Each number is 128 + 24 x the weight over its row's rms, rounded and kept within 0 to 255. Layers, rows and columns count from 0. The size above them is the row's rms in percent of the matrix's.

# layer 7 attention key, 192x192, rms 0.0624, rows 40-46, columns 0-95
size [ 34  57  73  66  77  66  89]
[[102  90 108 148 118 124 110 124 134 145 123 124  92 141 138  99 135 115 108 115 136 131 146 105 100 192 114 147 136 123 112 141 139 122 149 109 116 116 151  99 143 120 152 118 121 130 109 164 162 133  89 119  76 130  96 137 132 115 140 150  98 149 175 148 158 148 146 105 183 162  75  93 108 105 162 105 138 157 115 150 152 150  90 131 135 200 129 135 159 117 132 139 112 145 101 108]
 [124 116 126  64 168 118 116 157 112 143 141 151 111 137 123 115 111 130 153 138 134  84  91 152 129 125 123  78  98 129 165 108  98  89 106 120 121 147 113 158 158 165 111 142 134 165 162 125 100 153 111 145 154  96 127 144 158 133  86 116 142 163 109 111  80  88 151 122 151 139 160  85 120 127 123  94 158 120 153 104 158  89  91  90 145  96 147  96 143 154 138 129 129 111 192 131]
 [143 153 107 181  85 108 156 124 127 136 141 111 136 120 143 159 137  87  90 114 129 173 167 103 158 108 145 132 124 124 101 179 143 154 150 144 142  90 128 129  94 126 104 136 129 111 103 149 149 117 132 117 140 162 148 105  78 134 131 158 142 112 143 155 155 152 135 127 154  93 117 168 157 111 151 130  90 126 138 120 103 165 167 180 112 121  91 140 107 120 136 113 125 155  76  91]
 [131 170 114 153  78 114 164 122 111 112 123 129 142 156 169 119 129  76 101 128  96 169 129 110 147 106 116 126 134 119 129 182 152 176 118 149 134 108 151 147 136 136 100 123 114 100 112 137 151 139 131 129 144 155 160 130  91 117  98 155 134 111 142 131 167 117 140 128 146 126 120 163 164 117 163 131 108 108 144 131  86 141 143 165 115 138 117 128  99  94 138  89 113 149  93 113]
 [140 179 114 137 114  84 172 122 128 115 144 114 150 152 161  99 130  72 140 115 108 136 102 127 154 125 116 114 129 134 147 159 133 117 125 172 122 117 154 130 135 145 108 125 124 135  86 139 123 155 144 131 161 163 157 145  84 122 138 140 129 135 153 136 147  95 115 107 154 121 122 131 141 147 141 154 101 110 140 116 102 124 168 142 131 128 128 138 118 113 164 103 107 144  80  99]
 [ 94 141 111 131 109 131 127  95 130 146 153  88 169 122 141 123 119 116 133  95 127 122 146 136 130 155 126 115 109  80 151 100 136  99 144 138 100 145 136 125 146 142 103 181 150 124 123 162 142 144  91  92 134 147 168  82  86  84  99 158 134 164 138  96 138 118  97 120 121 119 150 153 159 109  96 111 112 111 132 119 146 136 146 115 142 149 147 141 115 113 155 119  92 140 104 102]
 [104 102 104 159 132 134 133 151  76 137 132 171 120 133 143  81 156 127 116 163 130 142 150 123 158 119 168 108 132 169 122  74 134  98 148 152  87 148  82 129  79 147 126 133 122 110 134 119 130 108  72 119  82 151 107 144 100 163 151 103 135  88 144 132 114 136 132 156 128 103 115 121 124 117 135  92 130 147 156 119 146 132 146 144 127 119 135 116 110 115 126 149 142 165 119 144]]
# layer 7 attention query, 192x192, rms 0.0626, rows 41-47, columns 0-95
size [ 61  83  69  88  83 104  90]
[[157 127 103 101 150 137 148 134  90 126  92 137  83 115 158 137 129 160 105 141 118 117 157 191 104 100 131 122 150 103 151  73 111 132 109 108 119 125  83 153  98 129 139 167 113 154 115 124 140 119 146  72  98 108 128 138 179 133 171  97 140 144 131 164 117 125 128 144 132 111 135 131 135 146 100  98 107 115 130 119 134 104 139 101 144 129 155 105 144 126 108 130 142 115 117 114]
 [ 62 130 137 179 131 110 114 109 148 120 151 119 143 148 118  80 142 112 155 130 126 119 171  95 130 161 115  88 109 129 116 153 160 123 111 165 139 144 145 111 145 132 153  81 109 114 103 128 125 155 111 177 114 120  87 122  95 131 104 132  98 109 126 116 159 143 117 140 132 139 152 154 137 140 161 141 166 136 156 133 132 114 138 149 109  97 116 140  90  93 168  70 127 166 125 161]
 [ 94 127 134 134 144 108 126 109 154  89 174 175 125 135 135 132 129 112 117 134 136 139 170 117 115 166 129 145 127 101 121 141 157 102 101 118 120 108 125 103 131 105 155 138 125 120  71 147 115 123 142  84 101 135 127 153 125 109 157 116 127 156 138 119 184 134 134 118  95  96  94 144 131 129 118 167  85 133 101 142 122 181 138 160 162 119 134 139  77  89 154 103 133 155 119 130]
 [ 99 137 136 146 131 120 125 125 127 124 149 145 139 140 147 113 151  94 120 110 125 110 142  97 126 160 115 138 147  95 112 147 143  83 119 116 114 122 157  92 143 115 167 150 131 105  81 135 129 151 145 104 111 152 134 153 115  95 143 102 117 185 162 131 183 130 116 110 108 100  90 120 106 113  97 171  81 164 125 163 147 172 127 127 152 141 144 154 103 112 156 109 125 164 106 110]
 [ 85 115 106 140 123 122 128 120 127 138 164 129 133 144 125 140 101 151 108 101 144  92 115 121 138 160  79 133 115  95  96 128 134  84 144 120 109 158 160  99 161 113 140 159 162 109  88 118 124 154 114  81 111 134 142 130 106 122 134 107 101 188 121 121 171 144 120 124 111 146 127 137 102 104  99 151  92 163 120 159 147 178 129 130 153 122 101 134  88 109 149 110 117 149 134 116]
 [144 124 120 126 155 112 164 136 114 140 158 172 148 129 136 138 158 121 125 123 142  80 118 100 152 140 127 123 114 126 130  63 123 118 117 111  61 120 102 121 117 144 158 107  97 117 164 159 125 108 112 126 100 169 105 145 109 102 155 110 142 105 168 146 147  98  85 137 137 107 131 144 110 131 128  68 160 130 122 124 148 143 159 156 153 123 137 142 158 157 111 126 130 147 157 157]
 [156 102 141 142 123 112  98 107 119 122 131  99 113 114 116 153 121 173 131 158 111 152  95 119 108 163  91 135 113 137 107 124 116 190  82 108 115 124 112 170 132 137 140 114 118 125 178 150 157  98  89 138 164 107 155 126 143 155  89 144  96 122  66 138 108 144 121 155 112 123  86 135 126 140 125 126 112 141 157  99 100 112  94 120  94 129 142 132 135 120 137 138 156 148 137  83]]